From a checkpoint of a small transformer trained on Wikipedia: MLP 6144 GELU.
Each number is 500 + 25 x the weight over its row's rms, rounded and kept within 0 to 999. Layers, rows and columns count from 0. Numbers have three digits each. The size before them is the row's rms in percent of the matrix's.

# layer 4 MLP down (transposed), 6144x768, rms 0.0336, rows 1533-1738, columns 0-31
102:540486491467498509552519485495527535502475529511497522509475448482511488525458466551512506495478
109:518479533495508541539510518483458467542524520524523495542519512511541480508528508538496509476521
093:500506487508543467485511515526548436521508507506481547510457472514453532479447440452498537499498
107:529509506516505520510491488487538517503487468456486501540487478493492487497486560489454515499468
118:510486508514501465548491506467471538478509491539523493526469507510475533477535465486459495480520
104:541554455527499507493507506461494517504444494511463490515499480520472495559472476483538494494504
106:500553486475506503513484475505528500535502491522527464529476535455480491513424481462508519544464
098:536538492492514544499481487492497516479511469499486485488485524498476532519515455487511466499455
104:516509508513505466494492514489467523536512513455515541467485496483496524522495468511455511552504
103:516489486539471506513512491494550512489512504539488519526479524468524479478507459497503526509546
103:495475515523482436486548480510518483483480470480501500479454540453504506518512497447429500526541
097:499487539515502517512487506475518521509520504503517497511452491481547501492481481499465516511509
108:504494507513488509506469495484499467543481508468462549484499529483517509486516521478481502482536
092:505503483458508452524475487495505527530510488501546537499510505553491484499518525479510489516523
107:479500552480466517508493469503504490502464498481529479514447493505512512499538517444540507499512
099:522471483500513508506495503509488506484497502505476473520495474553509494480519467527534492520492
095:542498499497473503486500503467488503467483483501454471477488494508524512444514515511479462526523
101:440529504488501518473495518473454576537558480540481464478509475501503493512455522445486465478503
098:552503485480458487505509503492436475494542488467511508494494524521497489501532533510467529506495
094:492492505491512535511505503527522509483503467512456501508516510473485514463489481513501491533467
097:515521514492509541517484459521491496509535531537495465485491548473503493512529514499523503540516
101:517479507521497468492499498507586441472492518552529456511531517549499522517561483495472545494523
108:535496521498518507477476497485494503509467487464496521495469480479479463533538515484515519520497
100:501509536474502523505518493482480499488510501469465511479548505540471545542479458508509480529525
095:515530490557562520493476486518548480495480500500472502509508500476502484485476483508479473510536
102:506546512514497482475455502490470476476515498523483543521466465474489447415483504480529489503471
106:498510529540536522460508512505471526471464467511494519517536511492526531477517471485502500498464
098:515509450527480510470452511499447480535513505504516488498468480501494531514517530464484466479441
094:538526497515490482515491486476487490535559559521506544564499536468494542526520465472538510519546
097:505495508520497501473494515500519530524557503517544512516508542440498503490573468478512465514459
099:483503512520502511486519499472530486433533516521453445502489498542464497497528554560480498497514
100:485461490539494452500520505491503527475511462490472467478516501495493471487475491533498456513495
095:470504505535511492482509516521471515523498511491427499447514468489498515496474464479462521506502
101:473542517541503538536458475470505490490529506521492529495481487477508475483484505468496504473535
100:528488496534527524506528499444457477463502527500509493521483530525539454503510521455509508491498
100:501561539497556465512521482484504502514531518527508499506539512485475491449465472476528510493514
100:502515465506512518479483503477533508533537513504507511443501465515458483490517529492521484477525
098:555507488478527538491505497477486545506504495519501480493507468515478514499505517484533500482458
105:515495488543461470498488525483522520507498525448508492509514485522482504496455506496493520466476
104:496526436533503447543492502501476469472512471499474489495485472538515505506506550471488515502475
098:511526524518532506525460483498522505501498510483514501476471498504498496468475488524509499530508
096:499551489520528536476552523454506509509482547475517461460502532530517546514525494504506471471469
115:523503468500496511490492526469477508455506533500469498486469503493462493548518488486505471510496
100:477479469485496492528536476519500476509465490505492494456512481472480515509520491489488535488518
104:506511492515519456484484517526473501488496446516527509537501474518527504540500484456474525524475
093:543517469485500501526459496466522501507522461525482509480506505478514487525541488470485544469521
108:524554516520507500547522530495489521460499470499477483497501476458510493481505491513473494524542
099:474508490472475506534492489527486524503552512505500455501492466488445499510538506493512446519469
096:465483548502481544515452465548477476509473485506507507507430476528500487499534510546475569485484
096:514529502469492502494478497490455489482493509511453504499513501475477438552509464487465491543517
097:472477514528490476497538474494510497502463483508482474522497499483459520487503490509494514507554
103:467487513534440500499478545495485491506509519511477491486488472531516511516451551426530491484480
093:490476528498526510492530470479513474476515491485528461513502472535491528491498535523468534506523
108:510501496501499517487509537536541517503548525503552517523498494511499467537532507464449521575441
103:504498513537443507461566486539528494485506536552512489499494489510482472508545529515486493538471
102:485520471522464462501512522550507474486507502500501511450544542520501494501502502497473438559505
109:491496486516477503500559512491488524458506501494521499531472512538564481517526491473460479482485
096:511498509503538499547484514475455560508529545504523518523528473518485526496490492539479471500460
095:462478546538484499556524502480499503463540461509500507512479495477489496489486509468513528498481
099:485515505475488551507479465471506492496452489486486515485534471513473477482521492519499486513487
108:504534491498527547466485452499490468471497506512510474547523496534443477480507481514472482547504
103:499477468493509506513496477504514489487466515479494500505473503487527482460466514513492482498497
094:515529494485507547495507547535524540482465472524466508503545525466483543491484492503532506454501
098:484504514498522477504507477521469524461489500506488524479545504503508493513489522498474496484464
101:540517555521445512507490503498443544522527473497503485478484472517521547528534517569525511463488
102:519503473466512478494468465515457449512498479554459476529478462505481515505464516473496505494506
095:533458472478473518470501493513466499497490476510521470516500453484495490500491499474488501540534
100:465481516441460508544502522502472458435502531497505533525476474525517501520521499483483472498481
105:519474550519529497501472534526532508467498509532486520532495495509472516485483520551500533512495
100:481508499573497496476487525509483511477482509493501483477519459487551498479470521501509524462525
107:436515513470500464516523505494522547516527476475474467477502517472457525461443487508526507517518
098:539478485523482475478485469543506491454500504489518465490525541492448502488528471487525452479494
102:480516521526516475557485469456484491489472486521477518554508514466490519498486538529506437483490
099:504530506463516520520468521485516530469467505462427551498489501507516478461484488451507459497518
098:502509501504505478524451526499514460499522510514498524495508497493506465505527500486508501524514
100:487483533504506495520524522489474538493476510481482488490490477540477543527522494482542477487506
098:512539513491500485485489513492446474539490465485485500506521501410521523492497524509489515569484
099:498465511541476532516494462504473536502460515552516482457497526493510496498507525478519504543495
104:491489435477551478528492463515485478505532519465519532436525487504500515464506508447496493480522
102:517509492527484456491492445513540476492479539511479505489483506465489505513518503481490503540483
101:553507485484509518485471507486505460489515523525517514511485514519509529550497532493482533494532
094:502498494475506459508515481484522487509528514502510469503473529466491498507473487435523522504533
094:449501477495478489494491507473501501461476505469486497476523548465486512471521489507480521507510
095:492472488516484487496545476545491532514523509494501489504475490527487457472478517485468455492517
097:509541512494488462446499497489510459483509487524507504474521460493516520558488500525478503469498
101:476489504497520478476499491480543497498470534502503474523506497466486502475506448508514493543521
097:505516487527547481456497529476525502482514550515489505480553520485457506506467533489481501488501
103:511524509514533513471514516510553464461543488466516537505520527487494521478501551504523518535473
092:500517518545515477517527492539539534502517477479489476491510476473507499540467490480538494499454
096:528528480508472530495494536513491487506469461492509507516528477477499523518495546515502504512523
105:477490504464469546511488492489440511471474504486539473502516490481523504502512502493479473506492
093:480489510486490433505491533522501496501541513509476534491484505499475492527485474510524446537446
096:491516456529509545490520485478527479477507492489479479518546496528523487515452492500532502518477
104:467482502466518442494490465468537451499520536521513484488528533516471508544500448504502501491509
116:502513488513490481487507465546461489480481490484493480525555514498507482427478481475519509513536
100:495511415508511432586528530487482513456468497474503495472466443488468516447502515494494499480508
099:511503513476499468466444490502524527552520497488468489520504512536501511514540463530472505506528
094:529514507479489504488518497481503532535497494526540455519490493479482526536522482477518456515496
094:479508518501518512557491485485495530501492495499477522492477472524529467491528547507496524480515
099:499517486476495511527502507446479544476509515495475481512472533511508493496503534477498512471509
099:523514522553470475480500489459479530498483553448501485495519514495486537497481536483539529480463
101:545501511473493532521502506477487563508530491531452519500487495478500545491484531499426488518511
101:523519455534526508518502488465479521463564506487482490506498502499480459521499518494514507525499
100:502523471484517463516491484517482436533526491481510488486481529544504485473524505458514541547537
101:496520508519462512487501505469502494559479478502512459485474496494521428486506496501475539500473
101:499547513472454506474453517504525459518559505508497486539529456450520486510511519544500479548471
108:484474497493482469505528477522527494520489509490511501511512529518508499464486520475481499487490
099:526525514475432555475506488518522478528508479455495536505502490548534504499526478486494499483509
101:551477476529512470485431504492508482492489523501484524518517521501471542536516484491483449499536
107:500480519478466531466548540527468516493522515560563477468505531531527487491476495465489522497499
100:539508498528486548512518460538513532502533468530477493531516480509469505518468533509478549473489
103:492506493540545532481492489495484503527519490481508500516545480480525503496500495481511521504485
093:492479496508462482488517480480529464501490500539494496538487479476512489497499466515536514501478
098:507519512489552478481484492475467489485525452521509486487503468513450485512481498507440473479509
095:475518522502526523494495500530501451527521471499522516476510474517512493510464499526512508493484
104:471511476564494488515502525518536487477504525552488459509514491489482519488475522476551524472468
120:524506526476454523473495474483451495487479501474460487483531504498510483447462471498563498472529
099:511474487518515512543511512521491474461482477494509528512524510512505528504469497534484532511515
103:535472504491440483497497514516518471509491495494523479480472516497495513471475494519475508492492
107:530479530475536492550519500534500490513481486505465491530546489467502505467476474536457493516469
095:500517518489498529478491514476512479527446511479459486537465513469523503469504497514460479542477
101:513529549492472484464468511490502549522495524489509459486464535555537527527468520478472480534485
108:557471502541508486419486485509499503480477520527496487484504564530525478498507535512499519477522
096:478525508461495467523492489485496487450474495502519496513527531505509456496501503525497426500530
106:487496489455498454488479495508510516463428499459503487511469498521488493470493498530519514527501
100:517496480515490500502469488477491503494512457523526476508492528477458487487499505492490499515515
103:493493497467451517514484495511510505485488482506509517471517482463523493470497536555512471493538
113:531495505474506485489514537507466526534457507499488488470511539485492514497528484472504502510517
094:465499542487484516539524501500499531486514480488502506453478487501500487489514527502463504487499
094:504544476473526544505481466491500509477472484522482535466535513537500459484482482540511524483489
095:512476501497459519508518503506484508514521495517481501493500455524528489529506539491446505480502
148:500517490505493478484472500527480484480473514546548534496509500494473499489503486514470502497491
096:554507511470478472502519499458506492531534495500496449503493510461501497473491479500505466498468
094:517503502506498541477523505532490472525510529536519486466518512487541439499517520548511481498527
101:498503544486477480449530484454490483464466489492518519517501501505492489481466487499529506481507
102:492475488508496489502484513518467496490525516514541489520528495477518464453494537502516500483567
106:492527459483484490502517505470488502486530467506447444514442471509520509460514504479488492480477
103:508517489498566487508494507512499497496496516483523473490472517502512492504509512517482499505490
094:520504509456491489502500482517493515481524529476504539468518453532541477530463509552516522490511
112:522521499459505529451497504438458491461481516485497494455496511551488518458504520522488465471526
098:531530541521495503474465524490431484507473482507520510513479490474486529477535522499545504524445
100:485529466500541537541511541530492484517471532475517452508521527497518523492496519500541491526509
100:515523479510526516491501517534511495507556500447530502476492566491502542514474550501502531556492
101:513528467482508483492530501503471529486465483489477510495450531478488476504524506532475490495511
100:518505492526561485530460487481486491501494484515501467518456481471533515479494554470503494532507
095:512467505468510519555518455502469501475511449496522497521478472501509482482486551519505503486509
093:522527468534557514503487489486506507476506544521475532486479476493538522459530466543495482524522
096:477454494454482507530502535528481534513504525490452498514501496505504520537517513500500479509505
093:524526510478510509468495492534497526502509517526495503497470499517510486486509498553529501536499
095:481496550495517492513507499513487507467493514487523482494501522507520514582493545487492528459497
104:521504565498544471497519509527514511496520486462557549461484517512500481508541504480510518500525
099:523480504477546493493493533473493480514482509451539501483533523460455531496501553537496513530468
104:506553492503483489541490505492507513430486507501518502518529479484530481503477493510451489505481
103:503524523471475492514509550454516504552456520492489493507489504545490493502534461473530513476511
104:477472516475481484493466509489500466531525454493497524518501496512530478478497518528521499513516
103:568495489464455529504469510490463504509497523513523498529513518537513494518469460471514489496530
100:495474493534508546499513511499507497591525475509496507461523480523428527483478533477539517498525
093:453468485487515442522495482522497505526522495523477510492498495484489482554490521496454480514487
103:463506499425495499469498502483472508466521484530544523545513447502516502514542473484542467515518
100:521498476512476520456543466513511501511488476510506520490505535489485495506476500504532507482516
100:505470500460495445494488487526513540485496485454517482475499493549491512508502520486471520485492
109:450507493497493507474495488510468515501515488489495495503460500516488505486560519517461532548499
099:557489519500541552481494526488520486526481514547490501502534521518534497535474512483539545528519
099:496458464470548476511522458492487504495446494504498510465524467453531523533521541522478542511525
098:511542512503455481478512517505506505512496502548513500466450490507487532499500504469467491469528
107:515487528487496471511489507584505452503565509543487503479498454469511551524523491470500520502542
097:474524557460499498488488502486486488459542455465508448505474505515452468548455527528452495504471
094:487504493527515518516511502539477545499522513456517500511535533490501485538481502482507474487501
099:505520507471476456500503456511475484457489496457494482513485504473530497491529504527511487479504
095:469526495497510512498510469547512508514479495498504489499496530494512466516446521485484498465474
096:487525539473478493534544503475501523502486524450509509518492541526488464548479491511482467498500
106:524451517451532515510507519488453508503475478471502517507540546494475489524515517498509490504474
099:455543555551485504514500518505532493555491489535485563503482504487471543557487506477520527500514
105:572504489520515519505457475542515505492522465487490499460521518478470509491475543505506497513470
092:474502480485479518495465524477501542472465512481471486488547482479468504521479503489504551485506
096:488496495494524487471494533515502484453488473459481495462475473528521508501505552502525513506491
092:528528512472555477484476555509477479489501502491468473535493552495496489510475484521470511499531
097:503481518511527509502502505498535496473528473477531477560541517521517471512504463529531510530515
097:507518510513546546464493503532466500459481515503477455547497527480529520505483479495476509489491
101:530492510499433488506494462494527493458505536500504439495500489480510504500486516512512516547510
102:512484444459504425514502538507486499495502429521542491511499489493502470442470449451481525538487
098:521543490487478485478499469461455516533507519466477478477508463530518434530472477490530481496489
098:513466513490508520484521508521469528494520506482479505490490489487506489493512482514519516512547
108:481506524493490500510526498527510490478529487519507469493540474505496471502513510517474510525552
111:547515547517499524470510507532479487484504514464479476515525488513458489500488496508519503550484
099:481504521478535496489505501486485517513484499481508509484546519564553512485469506470485473545492
100:480493497466494471470478478523536480507496509484521504541524527461534523514483496528484490494537
099:484481474536504540475490507502491485481484495491475469462512474498525459522490527479523490513507
094:517484512500492474481472461493513511510500516547477490506508478525503481485475548545515488491507
093:494545478484507484468510485500522487508483500497513532493497458474467529553526542481433535498484
098:471507504498466512493511522491515551490501474498504501475480475476523478500481535528494485467545
101:489489530484484496492528487481501460471484465450432515546467512505526504496492464492523488490510
100:519504536450517544511498513485489526518538474501483546495499519501456485487536536505490488542528
093:491486475519522481524482575530495467496573554494503464490508508498472480508503481494524476496499
100:476487556519522468497510473478519467462473529495482526450498494465490505467501499511518464468552
091:467489551472483528497486500509495520470487511475506498498476496531516522488476463524534534500500
104:509502488519454489502539478532480533511485529541504505519533520467537497544509484465474503492512
141:497496528487503521523492487513455464524542536477505507524439506533491469506479483514482499533472
093:487458517470532488549474464532496486523504532516473486485540487505460482476493519492469515513503
100:514533448509485493473531474502485506537508492485496547508471477477513501545498518514511469519502
104:495526512502501450497527483487494497517526490505509506525527520480524473529512511486482508502497
104:462503525545532464474463525459521502481500446473451484503433486517475490539539492511499466488511
101:514465480521509523464504524507494518514465508475511508467479448545470503499537453479544494526463
103:510512527485566479490515480500529518484468541471519519520514498535438528497492494504546475496517
099:525494477503447517501515507518507526518501531476519495466520471495506487517500530537479522470496
098:490499516457487525502545471543508515534471510429504526472521485528469514504477505501495488480469
# layer 4 MLP up, 6144x768, rms 0.0854, rows 1534-1738, columns 0-31
106:490517506494498505483520529495495485488549516476489496528513456503499464488525543503506526511517
098:516502520481490502520483493475456520497459463475493521493487510497496475474503531486487534528494
105:488493484440475521541513519496528520510492479536492478511495461527508485481507472499482480484514
115:549522511449526528525462509489468544483499504506496516503457527493490527505488481512538519510471
101:515452499500534483479470491515518453509504516487488498541505521530488492502450525503487472474528
101:518479489473529490490523537515500450529517517498524481465486460492469488499511527507511561469468
102:511496487519482474505488458486525507489479485482472550541479491462559462495471496528493461519517
105:480505486469535495484492518485508503479507502520520447490501484507489479526571545500488524474500
101:486520462523500479507472493476518527467457481529484548498513518521522472516507481468472508525495
102:485533472527590523483478474477504514486475473502489511572538477515453494475496480519502508472501
097:498547478531508482449487484500490494501525495528465503441476492499478538493476525478471496522473
103:512523496498466507488534546498552527489466521518460531459547557508530488525512471509463464418506
096:484540514505489486509541498471480491518458463522469434517464485525466550566425523469537498414466
103:493497500508519530514461495471545533492549463482485488496474501512497524494506478548506463483480
101:502492495489468526487492498516471525499485521525490491538468524523498505460519435558503498508534
097:466527524502480502502483527525495489532477515534487511471495501500470501503511488494461529498514
099:534522506471515512470493523529491480493452508484518479497534471485528501503488502547501517504525
096:521525483480511480507518528512526514537540497510495494505553495494524503482505465490497507535473
098:564510483484482528492464518534509506499475534495488519545552492547484484485527516488490468496508
098:497478550522471508482490519548518439507458496511499524498498495551503499465523487516499502499495
099:528542498523497471477508529515473511505530474458540488534486511496490513454521470561478492517476
105:511509502546544473488470491505513481495472466524506557484537538534532497494481485494526474513489
096:471501498455490482487499474550511504514476547507479509475489484511527446539464529486477533515494
097:489496500525481512509484517488511505508491465502545495529514472524496503511491502506549486537494
100:489520493498500524513545508506503471533440498501494501517501515504506479529483553496526495521506
106:469440557562488461533472476542514500500527506468510503476487495464530478479490486506488518509464
102:472458506494521546501502483508496485512567477529514460503511531483491523493534513475497519533489
094:497531543492468465475504520502508519505526481481539468492500515504484496510550516507463472528492
099:478457506533523547494564514515515448515529484511510504472536488471491482460523482524540457512471
101:484467506454452496532505525524490510456504492507489497515479488487484530482481506439473496486447
097:507494522530497547475518489535507500501496505505442462472481533475496540469487526517490527460546
100:517487522543476477503494519475495526505461520543493542481486547468493461490501470540509509477471
100:483456448501501511503538496481546586514513476502491506493478519495482471463505489482500503545508
105:506530522478488502468480501509445504479476522463479476505528519501499527467496500505483490471502
107:509484479525527487543495519550526471521477495478505466497474497506448500495529513505516476511516
099:499497482454489529504497522468480511492493525510535514441514509429461537482522513515550519487499
101:489494485490512483506475496503563482512480519493494527481498540496506506500538510511485515522465
099:487518479505511485497507515506479492543500496480514471473472504511470535508549479485467501512525
105:511500506482501470493446519500524498494479490493460516503494492470485507507563467529522503539541
091:474509555558468510532481491481496511478441508463497515491483508537504584591470543473483485504478
099:413501539528497493514541498445490501497503517501480526538491449478469501509523536496498538465529
108:468471507439512517527455506521553504451561489525483521448540502507510507520485511505520476522508
100:504461472512479505466508470504458534511515501548491499527510526506489515473490493518509522534530
102:482475498457471508506513484499460557468467490507533512518500516520472508485512515549521479501517
098:450478495480536523493447517475522470500499472451491484474478515548509482493494497505486508521472
105:484509530536549489486519503493494470479511508514494532444434522497491483562480489465482542466468
101:519478532487487514494533516541472530501515478523513494528526477471488475424498486512503520493538
100:494516521485498489482506507490509527467498500510507509527523522551482499505518494481478487463521
097:481462476559512553477511495515534498522470498534500497512472490516447524523496508498478546537502
095:524504454485541473483476497518513482495522489486513528522496479505478507474501509483493560514523
103:546507532526475542486516457532490494462498523498534524506515550472492500487480447492503501501458
094:533501486483505489523501495500466506516477490561510481566467543478485454522493500502536483497501
107:496501514504519511501434498522502523474490520485481474478484494519508492496515461485529503501511
105:491521432444494478528501491458507532493453492502454493468515531498522507533512502488510505459454
102:500504468534470478468492512499534503503501529514500511464508500504505469497475487478505507483550
106:504455513509480501460499527519507497503480545552495508515515507509531479466512493513499483503514
098:481480544511496497514511488493473491520497531513492463505486520483517466496488509470476491450538
098:484503517452501509485528537473524546503484503496514458499487499488476559521514457488537502530543
099:472484514513521485500519489535540514460519509508502479510493483509491480520484513501498493498510
103:474501463522475466522517515508515511491504490500496517494499502521460511552536520458497496502453
099:482537493522476506514542479523523483483477533538485471516496530494510498487502488548528507505522
099:477498514508526495516422438486492524506531450465492489510483471522550436449487473497508467494465
097:500490535500522522538459539537520453509524492502482554508508471487517480503519449478473496479496
099:514489546506469518450485493485524501526482483520518472453470489481436477540471527501524534557509
100:518541507477484513490502528472489517499485493518497524535469494538506520462490482440487487526468
095:531518523480473477510487519536521465462510465486516513470492502500536491481470496468480523499484
093:516495532526493494460535518487512479466486522505491523489496545495461499509530506534484498543545
104:487477485473500533476489487484506533485497524512484522497513502497513495524471502487518514475493
094:504531532532500514432525502482498514501492540498492510495501493492484520492497525482475495478542
107:545474525502474568493532478538506510499495498455518444521493494496493541540478508496524539513516
099:492530468487526501498515529502484518500502475486502522514503477500465530478519484481476461493480
103:519506491476485509514478481547525521487503507454521463564535575484489522470514484473526518532493
100:492494487530514459490498487502514521516490486489521480537506520537500562520523494503490523495501
098:470483481513525480487514504453497498459497483459478464479499496485516502537471535470507476505486
099:499510468522458488499509535465501539501503491481503482481552520488476491521506539507539492494527
097:472468529505497518505514516503461465549458522499500517457499512511523489464484471468497496492461
101:437510503499514510468491470510465517499471505475508506505486526511492489459486542518499580514449
099:481455468472466496501507525517488525537472491465514478526527461473462483491531461497486475471497
101:497503499475470495524466516489510525495506501486501491535481490448512509529506486503499524535514
100:480516535465473514485507517514487491497483510549515477490471490507522478495488523453488492496515
098:490482488483539527527492515519490541522478487480524531558473464509462514501472496500513502536517
096:529481475495542500516499511474506471542465480479495448504484459538472471524520493481524479520501
093:469468510489460485457513489494483479536486511479507497494504535499496476484460516511496481534474
101:462510501538471493498499512554507507464513496482512450517489571492519490505486488480468514470486
099:548506523477500455449488519515486506503455520485529492481459485490472467474522521530514511442504
104:535513496498490546500508513538466507513490525450472480561521485507497509494477474500463532456502
106:493503569478496483544490475513479472462488534487509468507553467503492482471465460502573511505517
097:487462514488493540513521518487479476498500493495475495515476519520485495488529464514500552493539
101:497482470480512483524496495490516490480523465519493492463475538473497487517504522535512488475521
103:459531509472496503524545477516492519499500504477513441508497525496491453498511507505507499515566
099:486478491578509534481486519538548524484495495456504539509553463459546531443513499462435521479517
098:486505537503497509481498504487513504456441514512528483475491477479459498481491540482478536520540
105:525495479534479524510517505498534476541509492463483491488519507548478540541558473526490476505538
110:466514484530493496496514478517484478469486530514503521462534494490521517524520501512459505467524
096:507513486482535506514502524476507476535509546557457537512500482515551521482512517484491497513461
102:524478461503488517515521516513513508493516511484492490503505503511464510537503481480507497488548
097:518528541496480499518487499453516503479545501464482498508517511475492506473540509517458510500499
093:510486542510469521497538528494525481512507496495449508498489513512540499503493499468552503455477
102:513486512477511517473535458464498476497523488502491537471470522454515522511480483529490481489482
104:448516472520483488548488497506460471510440533536487479507491545513491474495483525460480504508492
098:507488521531543505528469470540516494484494466490470475499461490513537543519558485476533489490484
100:494490503525468480501493549503526540536475511473519487532493524497512505523532495540494520463471
095:495495539508491520496512513493521502511491511502500486491453526465520479496486498500503508493503
105:520484518480538520479480534481523492485479470499501485479479511489482482507522514510494534508516
101:487535489506484521518519528495516503477462480465570519482514482460565498485523450487524511511523
106:472501484487517532488485504535544479544494477537494486479499521546444511532483500468484489476520
103:488491497499476480530505495510477514501515531501476531531483492433484508508517551503481518526504
100:468508506460468556516474506493542497469469479479502527502496503514460441460532485538478503494477
103:470508515537453489508533487479503526541479533520467476503511470545458538509501463505447512534532
104:498492525517480504469491505479497522505478487490492468464496525514492501507482512495490495529526
102:543529492501521500528500484474481554543507453495552529484512478505494538506462506483509483516542
100:520477532512505534435498507516542512497492477520523473501481502489480540504482469522505477500524
098:538477456492485475477510489516452531486512493486489545534511497473441519486494484460452511475488
101:525520457498483480487502493540504473527515485472516511474519483542529537489478480535462492522496
103:492514498448485474488517540481492503535494495521457474516526479501510543510550527473484496479522
112:494503490453495529505494507495517524555511559496451451452498455516504487545473485533493511489497
100:471472520474478518524499549529533479521470492521499454488489490530509506473501490439512523470484
103:478535482454497514523508491506540489495502520495459464500503511511531546479509514508498525482498
101:527479474486513492511479510468495519489475503504510515442517468501482515529528472519511513486457
099:492528397472534554500520497501486519502478488483502509493467530471469507510555492467539508477570
106:501517516498469479480490521488526495478475494486468462507484531485534542487527500470489498492528
103:491465450488484513484503492486504481523479508580499486463542515529517477493498493521492447476526
098:520485493504498495484463512452499541524483512475488525493483490498479522535462511514514510496495
104:475509488509498513459481481518504490478503513515461494524500500502458494483491519499476473480477
098:479478513522496436510508524526498514551523525499462543520447511506526509463472532499524516541503
102:468510552509448535518478519505500525464504526487473536501504492500510499512527486475494491475461
108:492497531468495453528521532523518529498502473521463509500514537519493525542568502504434518534466
099:513476474520441488515492540476496529476460505534491509522508485526488508492494498507525502494507
098:444494495493505520498493521520515559518508472522556562492542536521491468543479502440465522492501
095:454496527504501543519459502525483523473519502504484520462507482468488515445519488518495512492516
140:511505479526466521512472490519524502453477507514535478476537504481487505473498503495522495482480
097:529497497569460492509457476488492499445497534486460576489504463504500529508514475494491518510504
097:493512528487489465493492549474474528455496466515502474489494492530479496470545479494479506482517
101:502514505523520475445488499494504518546515559512478504509494519487489456488499544520481503494490
103:533536459515476490491468485534487462474542436525479503566475497523446498516523483469537508517492
102:497502470447448486497486479508526499459529480497513466481506490489469491553457501485508531475477
105:553490552516528454476498506460490475515512483525505469550475515518506495508473473498505461490536
096:482518469484456507529530490474488520535493503546522526476479515501464480469495513445543519528470
104:534484492476534511497496492499511504485446501510521500479515483508513493528495528472529516487520
096:482515506482514463554484535486508538493532492533499508516531469509465502512518504526482539495513
097:575520494491511494496563485478532489480475463505463464514445494482490481566519490508511481453427
104:519502518514452499555523491527473491513537485556547500480444509504460479518479483487503504505517
103:458538500503461479474517493484491485481523488479481535498500514480517476496506491523507482525504
103:501512456505436478453510529506493529521500520519450502469507529526533543516514493487541487522499
096:512478511500462502522479487557487547452517488510525508513454497491536530482476444495468489521507
098:484492463481459486509469506479458479451535529564515496514503512436503456531489498497511501554496
094:476493497501507450486478491454506499516531474534481472477488548508482492535514493544538506493462
094:490442493479508505470543450510540521512478488516466512465476464519481487550484520451513494482518
095:546497515535503504458455483524504522504493491534466533483518480480456481481486486484505454503511
099:487483479508547545518498526495499513507523512542488494488475514476495527482530490504506491432512
099:476506491561498529501466491545516496472474461485488549462507444462546493478515524517526496535520
104:519522493525488474513469508471499486481515519513526485532502493473482482529557476512492539521427
102:512513463508501515502518508432525536486477510429501512458480519517513473475531505507526513437484
104:478478516517466494528520526537484501526478552557564457484511479523510471540493469464454465462462
106:532514530488500528461496464483524540498492518491493498516469495455504504463564540455496478505494
097:530469549521532510511488461525509514558478524487471507478464474511484528492472532528562460503470
096:535488485477520524465502501465479545475484498481469515483473506514506480452513506485442523471514
101:459497538497501467511507544560518536498464487512522487515482521531517516491459512507476549521471
099:505502525512520509514505499486558491497470519456506460523487436497443486474496505525500489535484
099:519509490503498473494508511496510532505560498511484464456495521460521495468499529516504520505460
112:463500504550518515449513442492485483484508517514521507523490471487528478487486566537485504506473
089:491537510464477522451505496510484503503495498514526473526503529502485496494517519573504551493486
099:450511523528542484524559541469536519489459465522482469520467522488531471484501454493513483477514
097:492478479476517509515527482561536536499462485460485491480508513502503516514517491458499471512496
103:482553481494504493540502472493570483472471495509482499528485483485518528504528479453499481507492
095:455477459520498520535486492532471536509497476529449525505552520499527479460530539549529472495505
101:523463496504468485520471493521478516488488508507468524520500518454479469492443484532523510520486
099:473519531514485566515518492555498454486505439490507531495469473513452500474526476480483464555507
096:509524536511488431505530457534487527492499492510518497506466515483440486496498479523521495488496
103:494455521501531505475482506512501443469506500513497540500477505503469493469462533507523512484529
100:459500479463494497493520511507523541507497467480515507486513525530502496506460514487532479505482
100:504509515516516514476524492488511459490501494522478525496553514512515499489514501503496513506477
105:490508487517488546528473482484504459506477513442477500514509492524512545549534508524490468521518
102:507472494495523461485515509480544514491515492481473502493485500454502485492480473520504457466456
099:483515549478477469527523481502489527534478490497501480495503526496488523476430475512501516496486
098:507465489488451515503518511537545500503544480525509524466496459506519513525488487483508555497460
099:499535521510513510497532449506478499513517464538480514503483474488522486530492492453472466525474
098:588505475503481488512534498441457478510525500523495486499551493544487515506511508458465506499530
102:490465485476524496524481459510491443487505541523486504480490481494470513494472503486510535518547
104:550492449476483494513499491484492480465475546478506497480531518492492510487501481503523443520502
099:489472497485516486485494502495498543492459470520488522517518524531487514476513491489497509521522
098:529532490527474526519528530497537470545470463478470465496508515474523517505466463554470529515481
107:550482527458485501492460486484478468499510475531536541543538501477490498502508502509506493463503
104:512488503510524509497510520504484508446496495524492468467465504483485518523516505555551472558448
100:521452465490481515509514494540474523503514472567524547499494475490468536507493507506473513522534
096:533516473491517513529496519486540521522546480479500542511522449548467497508502467480453517473478
103:475468487520482494487519500469470479494517517480477500465449495434512485478468521435490512519523
097:476529512474487503505530502496497508492508511508475474531471457511527471481476479495524540459510
096:500528459471478518497506512492524470530498469489511483497483500521542510499435511499481562498499
097:522519483504511475523501511483510478492517476451461459512533456498535512515462531538527482556509
103:492526467508488473508550484450539507499496525493502503494464527485513528485514509485494488494473
104:447564524526494500549501505517504528508520523510476512513518474530508506511500504461532508471498
095:505473532507468485513547496469577513501508532496503487487520548432494511493488490483482526458521
099:550479493471484507500512464480476528528491481498575479478522477555502535478510473485493487469533
095:497529494511500463479515531509531514507505526475539496498479526492472476486463453541519505482508
105:525544513487470496505485417541513494527489528543430535489505438546496459476494524508466452502513
137:550466501480497559543489513511500490493539489480508470530466518520545466516459474472496540461436
091:511475502474466521465513512493487500505488482486464503529482449498496499489540485507512440499506
102:480495453481455499493513475521457431496496486505542533500500478497495465476489501508499485528519
095:534468500555516526509501507460450510528494543498515514487484482484513503486506479457511500535510
101:515497465527531476488505533541493477518537508482503494480476457524468494502519509421545446509541
105:514523541551470470481504452515459482495476499520520534544526517478512478497493530515548511481508
100:486519536507480473496532490496508512461512483505495486478510495487500550512472517504487477512528
099:449532551491497542518507561446520517487498464528510492487490484526464507506541517471516526539455
099:495480520510485515497509497478570545528509493465520474500488474524487492491473471533507493499526